config = dict(
    num_attention_heads=12,
    head_dim=64,
    bias='all',
    parallel_block=True,
    init_std_down=0.0,
    learning_rate=0.00214,
    beta1=0.95,
    beta2=0.99,
    lr_head=0.00383,
    max_seq_len=384,
)
Each number is 500 + 40 x the weight over its row's rms, rounded and kept within 0 to 999. Layers, rows and columns count from 0. Numbers have three digits each. The size before them is the row's rms in percent of the matrix's.

# layer 4 attention value, 768x768, rms 0.114, rows 294-319, columns 0-95
071:490572508433543501451528499346489577474555511433467531480509494470510480509434446480553422493583485521440547525530519542497470519555526450523560506489468476516472481471471616506549515528502467391522575433485492449546536511525495475495459503487561497519465448500518537419485487507488557477
076:508483497530518470513545526451523541513459490546442472493489531576438456527555523491586562516508518467567531497513507477387563546527441531427503496505509489471503444443481534521561499482414434575521494410532506490481571506519452463469465513513490477486496500512547573487570457473509489537
083:462426448471473460526561514435528425574524500538478456422526555499528575488486557430484502549460512466445519405451523475521574495508459478552475451501456537461480528495464532508503508481465518536568495448518495550431495527378464465508464544540466478473436455476501523529435497504498513446
079:505522492487533458557458495467442421449457491497388479501502498507480508438569514521452523481491493439454490434524554422514522519544468531490485522468560511433446486435498523517425471513576522528516574524535533477428448486471529524567581575600531519431467527515482535506503497500583514501
080:445565446463526460506569465515469535507458540572526544521565464489505530542512454490497581496511468498524469432539536526539532488515454474550503481461530530493449468526507511490408468459474493414525517498516528492431487493423539576474521478512493475497523456403459538516503484461490515497
084:517601432510502495506574515451514577487513480434480537562478542480514507502530525584445505542460608466502513511452514517462517474460484486542533467503478480534538510517433542471508513472499476526525393507544503460490472445502438517495531525490545613523483531479548471556482486439486509517
077:460533476499564534496466522568455405500515527510535445552561453499471478510483488508461530495558478379565422466532510537497417513466523479537512505547485505489477536430502526442427393445579506514511553492445521565481425480451497518513498534488497498511494438509551476515455498466490525436
086:538443571511499470526508438534490494549523501493483506526466510582533511598519506534534567452545505541453522518417482524474491552528551551436495522529387500441490498558505486560470508460540553474483502488496492445515482467481443473501460436504515491470486570570492527450502504597478490535
077:488483525524499541502450489502476572538553480433454474453512520549457516547551469521496590515488478449546532492523524508480495522468546435450471556494558532538477470515522523487453503529487477494552473507515475482468439451481463539458494483527562472490516495601556528497551482510510450422
081:469420458540513482518519544404473433531510516471448480542451479516489455398530528478442417451482491527520603512436493483529415484442477461513538498465466502531501482445489509508566484513489491453526466521499465541552479489494485543495548448503508561447467503546541475432489461567460506551
073:508520503564475526575545543492505490479468482534541557515469481458410503479502417474471481524536519578446445436540557467395443518520478497505512510448486535493496506419551448488432488492508536465491536543471477580477576493530417466455537478584490569515508445479501504514491457501471461414
080:424536523490425496444529434541469435486460483478461507507417503477464532527550446564533489580449526519550524501478514407533516507456554621473490510500488489526460462530509520562526482473500511532513476477533515518491458472529491459484462479460551526494451471496603552436518516481569480514
077:506483532500481501474483511499493498572569528479524500519524507531540571435468588427468459535572452480579513507480491514535520509518467541483535467482524571454484529461490536507538533496539477493546484473452488478467529445524534513434430552442490467524459519463498476493505451508455533457
075:438466558514500466543516452536526458474432512499500482493467506520539485530440529469506468484515478558448451410531590541525511494534502505483512541500511546545499530458505511451574500518497452534490469553510499466526516572501550491533517506533464481540531479516401538484443475525581491461
078:502543503491535528464464459506516504537460512585553545483559564567511546473472522505528443482495489474471498541531471489510492478464527498525482481496474532523506492506467501400480556495517506473587532568531523454447521517469529458450513468562442503501465542468413512484494551533456482457
078:515464454447536532604481551527510546530474501556558530483430541577493519521488525469465454498473545470480495481503575493480507556528456510483490463472554450457539503476517476474454512476498519482534424482520498512557507546540567521420479523536472537485491463483538472432490541469454555432
085:514509529551508491512517493447518537537497429529500470505474515484459521492503488587512524495525504471435514505552486509495507530487488521492442550451495545496432486510441510525577488462552468421465435497496481482479573449498479512609497455479576457489500556539505479486502473490466460506
072:546491509489478557565481416492518455440484518465506501529518501445463541398523482453474464527458497486422492479526505401513477459511595519468424513478457490517569446521431461456499492516519487497476487511521523518497533451468558478522541470478468481432540528531576457488571524479538516456
081:459484485488488582538441564472486520498511473549510514518443466504479473491482514486527440441482497546533510571406472456484453492483494464502543452505526531492439513513562479552568484530523478536531532450486482474480529488504467434500453526560493468533522550555467499469548476504560475494
081:502536491551459537528504518541507486484485508510551470577510552497526522490411523484485466454509546494439510439496466469453577494533482575480473581472507468525497481480461439544529501431548444524343542510576527498468577484547554512514507423487510511507496467538478521459519495427506486481
076:487561508558552473556515469434466528539494419521472416429455490451548551485490520470525564553511510497507465481577496419459496468469407432517496461560508474530489484491532585443478536496575526479512481491484464446499477465493485515462490460564498485551533567559485548539479473499549517496
082:513533532537486551509528568511476558454542547505546476464486502520491457472454507470415452496546576512519525532506512483509495462472513385481475473457512386527478520475490477459497461545588429513377487493450546462506472511487435515481509475465446495534571552425518484534476487465441504506
079:500491563552490515571480585499467489558572461509541480576492495461522450501431462460508578481567557540460510524520465489482539516469494563421535533463467468507553510465415509473539462499521540544468516558491478503524575490476484479590489447502503547508493516510454510537450538495502464558
074:444568478460489515474514507507545528463511541500491541521515458535504526510506469498558542500436492487513480536480528481534500484512446395496449524602592473529552515462443466402487517530434487505453533476473445547518486494503512514521521498522557496480499439435501492544417499449547458529
079:513479462428492510491444548534531531475528504569558506473435543434496497476461485551501526514500524500547510464496521536461476469516509465565548417458527510470531520415530492481536546567449483427525489476528475415508469475530494488544501457481474462549442543490489397471495471432584630524
075:491482450483473521444449516529483500508426555492512552448504485517510535457439495498504524541442528480445441546520501537506507491532510477495521482410501524511489506481467551539520508577515502442513549513538534460565509551478591542476486505440478461550492497509545493518423601495531430555
# layer 4 attention output (transposed), 768x768, rms 0.0782, rows 294-319, columns 0-95
085:502490583484449549487599470500488453492488534516456460460459477503448445543486525464471530462452505470516475490526516471437512536444513509446491463559524523451514466480492504466499476533502485507538484476441501523515491499557536484469574503513557485492486435515569556611471493526493523486
084:525410471443474519507465482524488513468451429446495501523470496463477571537450523466463490534488464485491563546474504522540516512493536472503506532454512408477403491469535501514433510494533541523515500481533496478555513446542411552565495488517521459464574511543497501514506468497484522501
087:467424481459530536539583560509506504418473461541538489496520499443443514557555476475482577436467526436588520555455552479511457496542567459484516438463505516396462449477520416472484528519557522525500482523476527508539497509478559550533512483482488531485496516579406515494431525517488475456
086:496489524483399522525428507522519515510484578528426537555509465504573557513470519508494550563521470507507482528540478457543592576573445518522545578445477460460491530526514515461467520518485436515505489466494533471526527467561527522472475502445464499506470525493466529518482481491485521554
087:471535467523543532513537532539511492412497416503508509545502510517519499425531501415509497507478583574488530499471518491494511554470430487461560525465486565493476591504518569465498523458531421478507495521432519514461519397533474479525482463493490514514514482523487482483499471517571508508
092:525462504500479482549478468511597472481486482544529527457445533555497514504497528439528443575460443540469518602503569504538438459473465457485498464574485480521468525591532490508531530468539524469581432460530543502464475598530424502502477496529510469481532484507406500425515572534413483451
083:498486456532561530506447432480514527521439452514491528472537521509461596476387531524472495528503529473488514473552504604464514469536496487521482469420422588558531502485487483420442544431494540536497499411480526476527553525507542457510503565511486493509493485470506493528516463490439520526
087:531481558473490417516551583447518516471544531496514544515522573516502495466392481468460411489509496511499402511457514523510567435510477494405528490488465542419465503477478500499515529540478460499513483558567465537448481450473477507460505507460482495470519470510493560459512424592561562561
084:516534510555545470425513483462528456523484566501540563534513492497529513522544534571490504578460482546512507444539531621427490467516473478533478487483477446470487534527522512488484443465471447525475426490517512498530580519452515476477475559469510495543482554500532492527460462480510485528
088:502441524454469521418507532469499567496452425575435475468509508489456483488516462481586436480449436531491493539543504537497446419516513489436567441518504495497467427527515484463449423505496471513520413492464467475488487479434520445472508505443552510471536525483412503491520480493528463457
080:516479484482557540506503521508437585522531440448543553487535509576515522468557439485504512490501430464498496482482461507516522555497553458503490494475491549498520510465516439517486492404455492524510490494471574497443473570530514509454543486537476509484507476478548509517444551505468541510
085:500546478540550451468505504440544482574539491468475529468486503513515473606455496495545521507491533425512525451495492485510552463609517525489520450493472499481536477505535545551492531514545557516498498459564471555555440475568508512505529505535461459483571532410547553492510442563517543505
085:560472509415528540510501556603530509459471550526411518528460451509514466477527500455564531525446464521498544461514488476562571552437500471516471517479526543498452556524483508539500523505527447501472571446458459481541509506486512484520526508548493520454511533488488472535499571479515429533
084:587453443509518475535429473565461485487513503520570448543533497515586511487514540527458438517452461535522486468439513542532395481514464510480497577541456496452512492506481519473488500486588526451528575514441485494551548506535465540479465537507553487532511449533511437533549500543581526448
086:454508472514456535491433565497478498532584532480521480439485478419522507535525466446516505499497539470578451437592548538444474503436557518522416498472511547470530496549451455416471492543571485565520446488522458471514453512471498480457483479507518432433517484500463461494530460493446464500
087:507580491518466486508475520473577475543485550473547489469530460466461503449549503489471565526520511500491541570532603543515579465457523565535483522557550516500488497516490504512517483460535456458601505466513529518505619512465511491482527394505515446535457501448502636539518470479479530474
089:467506545473448473492485538465518476429461492588457547475563540621538475537436537469472509491501574552534492556546488523487569432535485528527488461531523551497505469521478500506508467518534518541567448551509541537542541531486486481414428555517481483513523542559522475440479516578490525574
079:604524424547534492498488491554499524536467446512545523463584541455530489516560486450489500505519509475521481454452529527523566482581533490490406414502490467483491560418503495490471516494604476497518515493540530430531479485565511500416551540466505502544495484503448556428470482495486457465
089:574494511534517551489474470544489537493462477417527473481597438447576540433567511497494524453527577491509494455450453466538444545501477535533512529560506526451559547481496382555491398498444503514496515494474540492509501494506512530453508551436412518459480501511549510509486556543465472503
085:473473536492542502495468525528521635586427516487431513552406516468493456438535513532493507507491515522487564545468460474539475486442570446472468494552472452500446462535534512521466465549529510460475471462520501523468406524450456462547506483547391530449498538493526487489564503485510504490
085:427454511489471462462521564470502556524420558492568411492523466444519476547596519507539543504481511464455502470535411484513469496507496515458528510487532529498484463532554570531542572515506417490471500565558507474498565577593493510517468484505473487465558505463559509590481515515512464540
086:546560381516487546595517430458462395482454454523588466487531491490552467510514413467547505457487531433469467529507485480462513433459546512439442471461443454565501506541482441512488468487530544533438494468539456483525453508532502503492458515442444459448530436450559477519475490479495493541
085:520456502559530456488478454545456562528505513485493520517511520511530495497434492377466508578514534480455550531444521486466399430481461468478475498579442521555454440541557511500497581482502476493511502505448528471537421478514478465463469521474482469480465480539560468521510463503492503535
088:442524506579461448500502418437509447463546542473484478471477503557496516481507507521543526568479517480520500446485480481565548533560529460539515503508483537513528455475450483530486488568474452535495511465511488535498518474472474440568416533535508557472498481557448452458509529475459536466
088:456499523477502472444496473561522453519556523484529475486497453456487515521508429475444503523549544541588452465492488516503462487490520492457534534461505484530425527513512510508421415442561505516518497480518492553492548557524467515585477458515544461417508508461466493552502538513491510507
084:449493437438458482390480519529467419515507512516508385517494531475496508562488535475466553429424556463551555477491524493502526578491454486543519483551499497396481453421407498478515566514471419526543461502533472476510462565515569556496491421553523520484456579514506415527482511551517465454
# layer 4 attention query, 768x768, rms 0.0845, rows 320-366, columns 0-95
099:515483531521497474517377510489589498598471502496469511574436574440462500537499505454488510427439524547571514470485447494503534475524474536579519455424492551488486533534496466443525489470526522549542579467503493544458406508508476517479523541459548596438475494482551487516461476459475477497
093:533475535612533517501512489488571441504555531407513462511548487515494389530486511510452484506501487511537549447500485521522464486534440517408433557551468505475562424572490536506469428522472472436552501575452462507542424527539491563447569484487552509496426496547517467453546502413491486513
096:552490473483522442517436548486509498533517542592460513506519494418459512580475505476464461415479481537523465509530529521487511531434538485568516499449442523540531597460470540498494506466537468528527463442495483473451521537484469509492416587480491457470498469512467538503496511518489521457
097:496476547490510461501457560392552504479474507480549465547513537432546497552505487518472536522429591476476532444523534528469569505486475543476505482475489554463486487493435508485518530492509518497506533475465514548488426505543425560499531508455545536543439456567475494552434527466496438524
096:509468530467501501488453588448586549535584449496487451541505560436502472579485495549439483451485500526521471442499555480497531523479496477498466533429446522520571541475518512531514458541473483526535565466543465506428437497565488543462468547507503510447539524531425471471385512461488492492
090:513588459500463515479518557437479417524479521389486477544466541491472556549511495530449411565487509441538510492457534557499525471432470529414471421517513539498420470515415519515495522462485582488556531445548499529514460545486486533511510429541519458453495493500485517531487492500512506483
087:475450472537512423483561499508424479393424465468471458507455532504472614479487482584564492506559493442525464514513537514485471525539542488422461476570523507492491468507514512487535544507526561452523452493564495486439475529459497515471506474450492464468442479541545507540521454523577538502
093:463498416514509459476505467527496508480574529491535483458442438497496520418461491499571586482536466521475478432447451504511490555508501469508500534485555489547497529468483489497487560479481459433450462412499545407509528521441491493499551452530476494509571463434578471477522511521501510540
096:571545519522549470556460494508403508462532455502479458478521456556493450486462537501474528426470475588469497548533527485468481474486521496466469484487457557469468455526499456498495526472524516490539439489483541530469529511556504467489461474452437473543493537622537503479434498449486517511
100:486536503489580436487568519477433451532565486447492481474469449462468482492504483490475541488523543494450530528524525519443367573569503480521496515478463458535515463542504479472528547529532437438520496453486487594441487524444526502566496471518529432533474465401414510555492519488497534514
104:453494437516499491555494482517476421470493494514445499414488451512473511397511532468534581522515557551465457436483548514498396472487465521491438444450501501493454454549512524473564577539535564388510528404488479557545521522460481528503539537504448499509487499541430521483544530479545527420
093:469521488463465557455543566543511517558491498590568510484480500483474482564468437460546452532510561512533480447545438527454540488519432505530561582519507523541516481445470492467482431499517508467484449492421436468541518556565498480557566482515434515549484500417561518542517579454462577484
100:513499518522470560458527504542511500506502490578585517461536547503530573490521474462489507528547474544568530458557463461505562509542581510494523499519483441567520467460490502537506587490506509453481423468507498492592520521431533478495488478456498466466494555500546483465487548501541576480
098:614491455537440485470494527540463428567410466398507537538438521538501478466461537507456523461486469462489465557498490541483549526427515561550532483491488449537486512512538389601421466482477433553497507522491543476477456420542547551500544462587510476521578462524547556582571531503540512496
092:569485495529463499529548459502486546433519479445428513488502502518481590456475504531534486496556480511503465438493541503549507497521554521476473510509494521480427554491526506546478473468564501514544533477532527435515526486493514452493465503462493508442554452573499504434548533571562527522
095:533480518486522466531493455440512464507507479481508531514546419451449509451500558485549474544502532570488474504515509492442429538496533485380471443524470504481391461502575505508538475538515635504423433484498518495530535527580463478472513511448469514529462524534516451520448537500452469536
097:451547454513533497543459538536416504483521497501477463520540488500426480453473499528513580551543494460522474507501467488531462453458480460470490478484481350512515510483541521467523483495398542467486472549533521486471491464523530453504535433446465488448453574471491485428474468475477566537
098:469568577481502490420494520444442499473497461482515491427590551513445532487478518492476485488542513551473451462458432473504453504492551481464480430517504510524511514542555483468544521510467549481463432474521538488518508507504534473489603571526455532530534522477540477420501493533517523499
101:485543503523511556534459471494466495445525463486471500494468504519546551507418496450521515567495517413483391542524547512493433495461570547461551442569508520472495518427566469512449575550543441457512559412470523491434573544432513492499508489484524485516531448447498545501444509499563509564
098:507487533489455496494486466474540539535508464550579500453439512494543533508473504448548548446588478554498495477491516494586493468427548582495521531625531506506487526601455408522497520479468426516428477500483510490501528452461488477520507460482496464448447445488492545519456491432568484506
103:505464494547547432504477471534472489529491558524501516448469437465508473502568536540538422512517492525506465498480513549459517436557382503407487488556485578531533465556478460528515531437483473523525545531551499484596526574438439540510485401502420577481511464493534444607551528452492492464
104:573573552534491483491515539457566473497527462507517528428590519472510451540513497514494357446519522525529551471489470497412579462485463462538579506452525526520480455494500479508485438403535486528491506475589494456538548515400449477455521529540541499516519528494504529449518453511473522524
100:491508467512426422537514560518527536538539416494454487495489431470410490484536487532493512500561486433488536505417503513547461504507503543529507406525526513510511556492448556464530513527459526501405515484534508504598487546480454451409491470544435441502526499477536494515443546478513590520
097:507439492513445488482449506531460545527545482479463506557474475479550469604464501527541548461566426503488539525456554555463508454457546490470455526477558435563518598490515468500475520544488555478458471445482473442517535459485558474402625515508530447472432448492514429528531513434480470562
099:497564527570436506436477515543448559552484516477479470545404519490496537516512495508544383472428500470522510577501557491476538582458533453452472506493510495478519487539510492538590506422448464537487463543531510444475511479474537498504450452458478522483483533459451483524478547463393475476
102:459515612475464545472512536511413537472544556533480572483503500517483436460506423479538539560493470443499486441534482465485528504480579521430462485467465492515443503503441480463509439486480490498538374530540484526442537528471469498496422504520483410558463433453568481514480474494517513478
101:442467531576484534651509512515471491446481461506496380517500513527505469496445548489522542482468476518534495535521473560590472516492454532539613556495430472534500609530533487517503519528575523549528483540487472543548512462570478565500500471472472459568481529500501499483490488560442542514
102:504495481571504442470429503538422469490459527479488495503520490459482451517435478555436511461585534487488497480494463511506528512468527475492494493454508546553509462442554502485563486486530501537570516496525600459552519552515490508481454510466537488588542568533423500455459421504464470499
100:510560511452527508520492502467583511431533514515543523478460504492489472449441428589503543540433500580503481563472498527478466472439467471505562573500469480593443485457509515551490565538499542492471509497608493434536532518546505513506545517514479532519488497458508566535508527417466465489
099:545534484500538479552487550498485434443504430614558509479520498564566432441465519576467497506525580540539562530526503528522500521457490531533538507545446475468576451484519432456528498514469511496489566509486516494511467489453508408535554500474548469576525540506496575419524508516508419491
103:562472513501458551454518482499556474437543458449482469454494463542536466557499528529480497476513471568512502496460428528492579472490514590455436486434546462498479490548496411472386502554456465508559486462568464496484541510456447543505512472460539401492414498451427529539497494441528526550
095:523557500573439453487523502458456550484472542510514536542539544539586513470448434480494489430490552483416478507540499524521480552519536520522510500533471464563422405506547527456530473442544480451509475563424566505558528543565407506539508494445537506479544430491511503566457557494465473582
099:426476550542520476499482526509471395503468564495593406508580480505460440527447531442448548510535527502468466517446531509391478515542475429521567475522536523551514429533540517397480464506510455547472549505513574503516502561518475514460450507476473517439517431511466516451455515511474541473
101:560548531426514442582480482433501462507543524529455506500549468449500535604489474526508469492600452507433515532589518480411494501505420478489405533497568439448547577447455463561512492468525575560520488499513530533551447467496496520447549499480522520498538448524548435515465501495467508551
106:552510585484519505494504435490532509500489530464577525507543493552510465535515506467411469543470525446525501516475472508460506519514446530490502496482521489533507470498530468525598445456468535531484515536521527507470509562482505521580515506524578517572525451547516520544502487550464503524
106:527450511500473549418480510513464457441466454480570511548556498546517510454499470471531471452548525457551467595503490566531514502547527490453506482497471534513520515563467516452492496484429546429526453441471452476485531556479524518573463484509512528492475507475395478486574418474494456529
103:497428346529498473427480520535441512541528433470534416487513545575542470539545492471483450586513499434521508524511512471523510504575489507503384500528489523487518506565507495538509506427521569502485514515463499519563465544543480561518486485501528537538469525546496554452496508536492460493
097:478538559505542509474456493511519559484528505518505497474568481493459542498522539541498521465511552579490516504520576493533451504477422445488489444555472442491542509479546534427512532579508486469502431489461534516482620510466475488562428493514489488535478486518554483563496519559505501495
097:392490470544558479501438491523564479512588486521479553419541500547571527542541504478523579510555480456558478479484492539468499532570549489440465541480487528480436480506508478458548504465544581521483486526593458494462558461530495500490464465551532560518548505497524603483456502489472555522
098:501476536476487433559569539447533571508499584475480486543467518467494472396593403563482489521542448499604473534437496478474438529447535486479496495528422568449570501459493447470550567539477531434549511476426508547471506444513500503525504512470521463550520511540499453521542448560404494517
100:458480493458497508499506433484475504511502519588476483523487498500558490476448465546526482517465503536431524481512530494498457441535528576509519536513558498510533440414459529538491526498458514485409517485499500548559512487531452509541504535526584480513432531537482525526582587486422505515
101:542614472515494573625455520527469434425582467507573491453545485511508513522491532485493485485504527566563510487518474527476497524494486490498578546562540525500523453467499483531513528511545511520520519503514439546535499489577519495548522488511453540469451493511535502525464460512456488506
100:529410510467484510513496491521475554522480428448481576531465523463546479507485510541403501506593474561540500488448511473507465474571520513556513513514532489465473492526527554469454514456476503524565499532530504471468527432478457490461499532497485488503476490437470530531528529505520456419
099:490532492468453517473501495478514487546520511405493525530526461507531553533499539557458530491511524415455454505505402474521560464509517528501464452520506519589480561495526446558500456423433434559533515530527545523568488480503470559489481504581427540524490508521523606446473494531505418462
103:470439543523513462621506492531510479559461524518511461490468450570540462551510548516503506478491503505538482490532542504519534488521525507532523486477522485479509571462518554497567476545427599440494477471542434505530482515654448399526538538519505490514518577478460448540431585518529516529
096:465523446449621554509504479509556497556521574454434486434520521496510495609471528513493432508525587460448507482458484551541469553534455470438560562516478552522514507483565473590508525611445462536476512520494483493496428481527497507472477487535482441519510472493512465476460513483572483531
100:473456415486439509552520523487549471465467503542503486514480539563537562455502489442491549473506561460487489421499580475432469534504518489520459468533498478526540545480500507505499569553541517490440508477472564471546536440450471497478527514512508499559502543581468560502534413507548514464
# layer 4 attention key, 768x768, rms 0.0863, rows 320-365, columns 0-95
094:418441493546470548469513502478420498556430476432459486456485547473463588516533459510465462516569525552482461375476449533434470495541503539439508473464457482495491534505449461477546458501410538508484450472501502487532518543428527521457483490488515500421474511487482471461516526503467470515
085:512491481470511427471517458416497514466473521499505513552466473497507529487540515467437483514517571459555442508514544586460558476496546578569483468459481459546465554538581429512509494480514515544547522408521525505474526441569510495557439536527541510474490482482498506570478533463484586463
087:482453530536471455553520491530604503525523511523485501529536503481476495507464486542476484552483514507531585459479466468512545436515536466498534454438571480506480462484504488415489528536497558465512501500434466461526517428473454500490494540527444489532524425474512567556501511489416479464
084:532542500527396501565502492442508549519479493481478426518513394510531501504506538467514404467476461382515453605481487591514483549509532534501489467548455510529474520477521383507530520484450528556512600516487568500507541539520461519542487489441484500533541527509447537438496506393557481511
092:507509441462499509531576498438550467494371532495497432474502450539534477545524522509555536511543549480515487526511495467536487479532525549552531479494486501494579536444519430495505480498526557540542471537499453468508545515520563458493501530512539477502477449484439480500497545500441480559
087:451514478500550513518513484453431535540543473514426538455504502503575487527522487454507478448484500480509484424497512483509511569497508530495548473535528523512502499531504452482542477498401461471490515580472459494548519560515499414553457471598531493511436465590529460472473417461448436491
093:430579491505475524518427456488509501509565504545433497478482570524546501438487467471450526495544452432422492532479465512476472493467481469498492588491519526478480556559510535500436600445477458501514565478509520465513495421527485530535515485462529490523452512474455525519535448514520439442
092:523515492459484539461445507561490434499525418490492471414517462503438526471554432535545473484542487485485546589528475541431546499520460524483482490489480515477457488509602454475510448556481488546497433560479462501551496485534552540423525506391460564515485481533463504508514405417515565505
093:478477428513562471520518513467475449416509518542554508556496479425494510485512542494509530477459427505447526470452483487512543514482454486542564525510570544624497434552501508557464465486584476530486557480527470456510501530514513548506533540542492497486465473552480563435547437502545525501
091:533412562476551472441522480480496533538563504500488489513472504538495550519420553514496460467518531567516506470560504525512518464466523435527478490468439490460519509446518459468454502533421483542477472534506486448517502434525517503520599535413487499475518509500498452524542437450497531514
099:429433494528557531489527478511402502439508584512560510492571475473529522519542538533507490481477531517521496485477456544456486491470588498434509535525438580490549594515445532459504537543550559602474530498569481551433564545455531463496443541523553486545523525502485466510543502475531550501
087:535435541455537495513561404512440488466501498533500507578426434458517397568531499629553493504486512455479461516453475441575469463442489446553484496501506500505495503563478518534545493502511578454534492556500460506481509487548525464454466493590517511452475510562474554472451530503411522561
092:483501451497509550535477530458469497455478541589520554523459583509536569553550523468514501585556481457464521545467459495543525438473493466467478537474488544474527543488509535521470487486437586500443511442504461479477540455557556520550516548472507472531504515454549534521491486525493522453
096:484511482520445524475516521449442437529502515578478450449510514486476544461562421522507501525471501550471510453494432506471463468499470488553555562484482470568482512456469497510537523494498537462458475465483536513519515582511536482465489574500496476583527484514544539474489509511468506496
088:488488499523484492522470493485456525555513451536499544440514496529570574478468518459508559580487486479481483486549491512518570482511493519459476482458533420571512571515469459539537523498479498524486518473487525514516481482453548512517488434511443487495486488511457488475532582513546393538
088:479471527504485493476587465467476542481447538518503503460481468478519452520411505573571519554389525499466485511569522520451498496496451522545485488449515431503580464547445485468437485492512496565506471505454512502536483443519502419510476519566475500496542530518520448470418561466418541542
097:508466516510518565484537472557515450509443530508516489544449591481545427631510551485557456492407542436515585468523434518449503460468524480492515521429453478512491512445486519485471554577548480488483493565459509500475522443510476488552470456459529551504466477510516538492528536444497422566
099:454472535532421471503541462495447488461516447500565508504525532469460568493520530576562634529547491466487511465472522535454459448450567504597476502555502531441484445468457531489460530463487550524560484445591516453554487476508562514518505569455450479452487459501515524466493442467459518436
102:526542484489488481448537556495441489471527514497605489510487526545539533475507462490485488518518486529507523512481496501473497526479513440577466476554456533583479438557551452508539538432455516618494577546429534487530396536496501505454437547477463537453589460450577483476493480478548484514
105:526538533494523477391504530511518513507481469523511475496527580559548556502540576489451500503453532536458479548506445529558455486513445521536502452520497468541472551473443461475465544533499513477504491494527489491580492569472505445475459499493486562471510550514515502497489472488564564509
101:457501579482448625537468578497516467587551492481581498502515448564497416558528490563517511531507476427456503536584505488538492439510489482540554470563526476456497533476466562514529462549516581513543482508510462460503437547523516561564510526435468463483519463501466509467504505559500506515
106:443501557494548461518548523563563508504543470467480498568562556431553437547536568437540463519447475460526504510546609607445492539525588512446506439499462515499446553458537502448506509510482474536498573499456551504550538511544456386485514489463466451489547479534584477474487484474495481367
103:506502478474588473521509518520457467553561506473502487474454499520555524453438478455524497417490538497514547481524492383449510558463465467554486438435549536608475500505553524506552558459501539543480521543527490571519415560537458495538481536517549558518570484494534545435604444539574567475
099:524519499515507502503526533491498516557417537492520562520500495515552489507431519503459470493488588477541477562488508530486527479541508455481497516473469448511498518475531591469521536495474538534517509428467494459488483519500486470513537515529465461565459498543464473474518583521523447489
100:496439559544454463522465512565516521492431487498538535476614497493558535477507478551508564519498505532508512499441462490487494529465489498481527491528521487531402485473475512480497445435467501551461489497528442499474553566520435532425480463513543451455494489481528479522485540484525498506
099:465470516539496531604557484488405423483476399472483489512562485476440530419545401545474478513515458517525492519511550514484554492499500521500565484494458489454483500470502480480520525484444530518499540478499538513492436438462487513487476488613465518523514479433502471539527513536478527490
100:415549503490500536502563409517488519513505498563553547534454533409480472528414552473478517484425535506523467468476501601505442513518486470545544470486604466505465528476487386511584435512520459484488461589493493441476503484486525586523521527466490501515517490449523479487478521429528511555
100:445457501518448488542544448549547417466475484541555543501496538426441501553527525494476482516473454508485463541547461455449440503409504521506513480458503506524524450500517491490406526468495483487520546521586492488465494515477551555454536496517496562492559505509574505546549459461520512467
104:472485466491419513523466448466479546518520508532498512522442501504435549495425502424549531463504508517480488540552514446491533490491501496533438539459480455532546469515447494453496460496470540502514567512470448527534468473478534562525513471472472461522506471526494504524481517463489479423
105:495523490459554496507460528490521567487487581451467541541511425427550503536486537535549480497439437521487480536547510484468507585488499466482547475470526519500494480528488500523555485506522478403507550498540508491518427515546579510480556477515449517480548503588507488477460591529527508563
103:477523438519462534431553493526502544426495474469477531522485510509514594575469464471570497520507534432527432457481448509495460472549469496485502501513502476520573468449453450504515552469552450523533498546516445460456469530568497510497526509460499543560433498525436489560537446433507466512
099:498506507525487560536519487511494550494548485423468528533496494488506480509495486605569511482436427474515485470572493482446489485533473554479497501523511586521540570472530504473471539558535514487535506479506494469510485529555472474475444475420513552448449492448472522437450454501465463472
109:438501524491587462484528467516558507534534493536514463499532472449494487483516486551437412563478477549502519528446499435525552552510533519509521472486488440549543553504514501426518531464516540463513462550452472527509473453478450514509522532442554448454535486523493466506511498494443526466
102:403409471482541479567470442472496511537445457515484513471466410489549498447466581530463523540496437456475468485473467565543492410481514488539550516431465453512487523486521556542426464487540506501539571404449519479448533482476490535478504521535500535470493492541483480420562482539471519488
103:459513560500487456557439479515495425534456545431379468469464552437448476515476453531492537442470532524471532529600459499526515530536514516584501535574514448484512504517458444518425465413468468479501533493493531462524498547395472445509534447579453461532534560558474527472505484502526437554
104:518390497500464518468516553532481513410493508588428555529493559468516442578545457465451516517517488608481579463456515503465498498511530497509493463502483393546471516549473475545486464498460534526552576494529527456541531535565499535472595490436492536479498554450505456515502492487480512469
106:485498481525474524511481416567529466428476507490533468435503473526517461536551524543443479525578477549493526492420511468531502410465533555454522477449433477540544515468468567461449550523478571514523533519496495538514475545541495467475523564560473588505463528468531487504499532468486516516
105:494533526418508509506490498548532566486486514541534525509456523490430516554503577522484482524538487517548508566490481467536500440560503502502453491497477504501483541514470539486512536455545436452490541535388491502517506532507519458508505500521597414502473433497508520507553558481505525453
105:386505496524527547514543516482463554530490423433495481494480513489502557518533482479504505547514496511536524592557427510504402507565440420468505492582478518485502555499462543519444481512473485485416417578471555558509484499491480527462488452510505484523516433539491464492555520501542575473
104:515455518510458481546446567510529503515579487516490536502567476505450499515517562492487527500501629541471506464503505553529519465508484452498506476475541479538505519449505501474574488499539526560509503487528472412527543514512563453466539438531509536419476562478563476459476483491511497460
105:516506456529514526553375527437557519486499494454547419469453492498438508522497530500512506545496547532535542483546519522537469599494469523466513471501483523593509520549455493554456490476458449584517441445536529510573474486483511494540512541506490511472531436528466512458463470434461521491
104:519440463507496530543524464481510482522460482452443499517512554421495468507455495524526483504537552512483475526465510591464498525480486466459538521516471508560468467504493530491569531518482512502547526502481531468445576490471495481519476490514534526525469537531466542467500518489472499519
103:549397472503527472498528471515574472496544501476526536452431461597488508461461508503514484504465504514537508434502498568511520527523537484534554517488472486531461418502549531502567450506381490446489522562534446464481536521494490503501493490440494436452587558486478519554476491505458520452
104:574554501491505548566535500457607498469499555591501480567466503525428514456523516486493451433513461500485475463461490457475509445514501504487572499464554441518519564537442515520403422484465502452530526515503534540473448424533501489479489467441485488508502413472500529472501488480490460437
100:482577459511607417578444563550494511381556469470510512515508489481487547467506381565555530526503595502489523503545507522453440512574523510507505503478536494429521522462551529523479505496518537457500467501511511436532539475423458461534497463542502506491515597473526570499502556446489479520
105:488482548505519442501477503458468492511536509516530442444466448517564524483457502492538462576499579551522467492521479452546500565538442444573511509525464529452469479508466539569487529549528504478474541509456523517431470457614458471504480464608466551451472449515531483474440481556472450549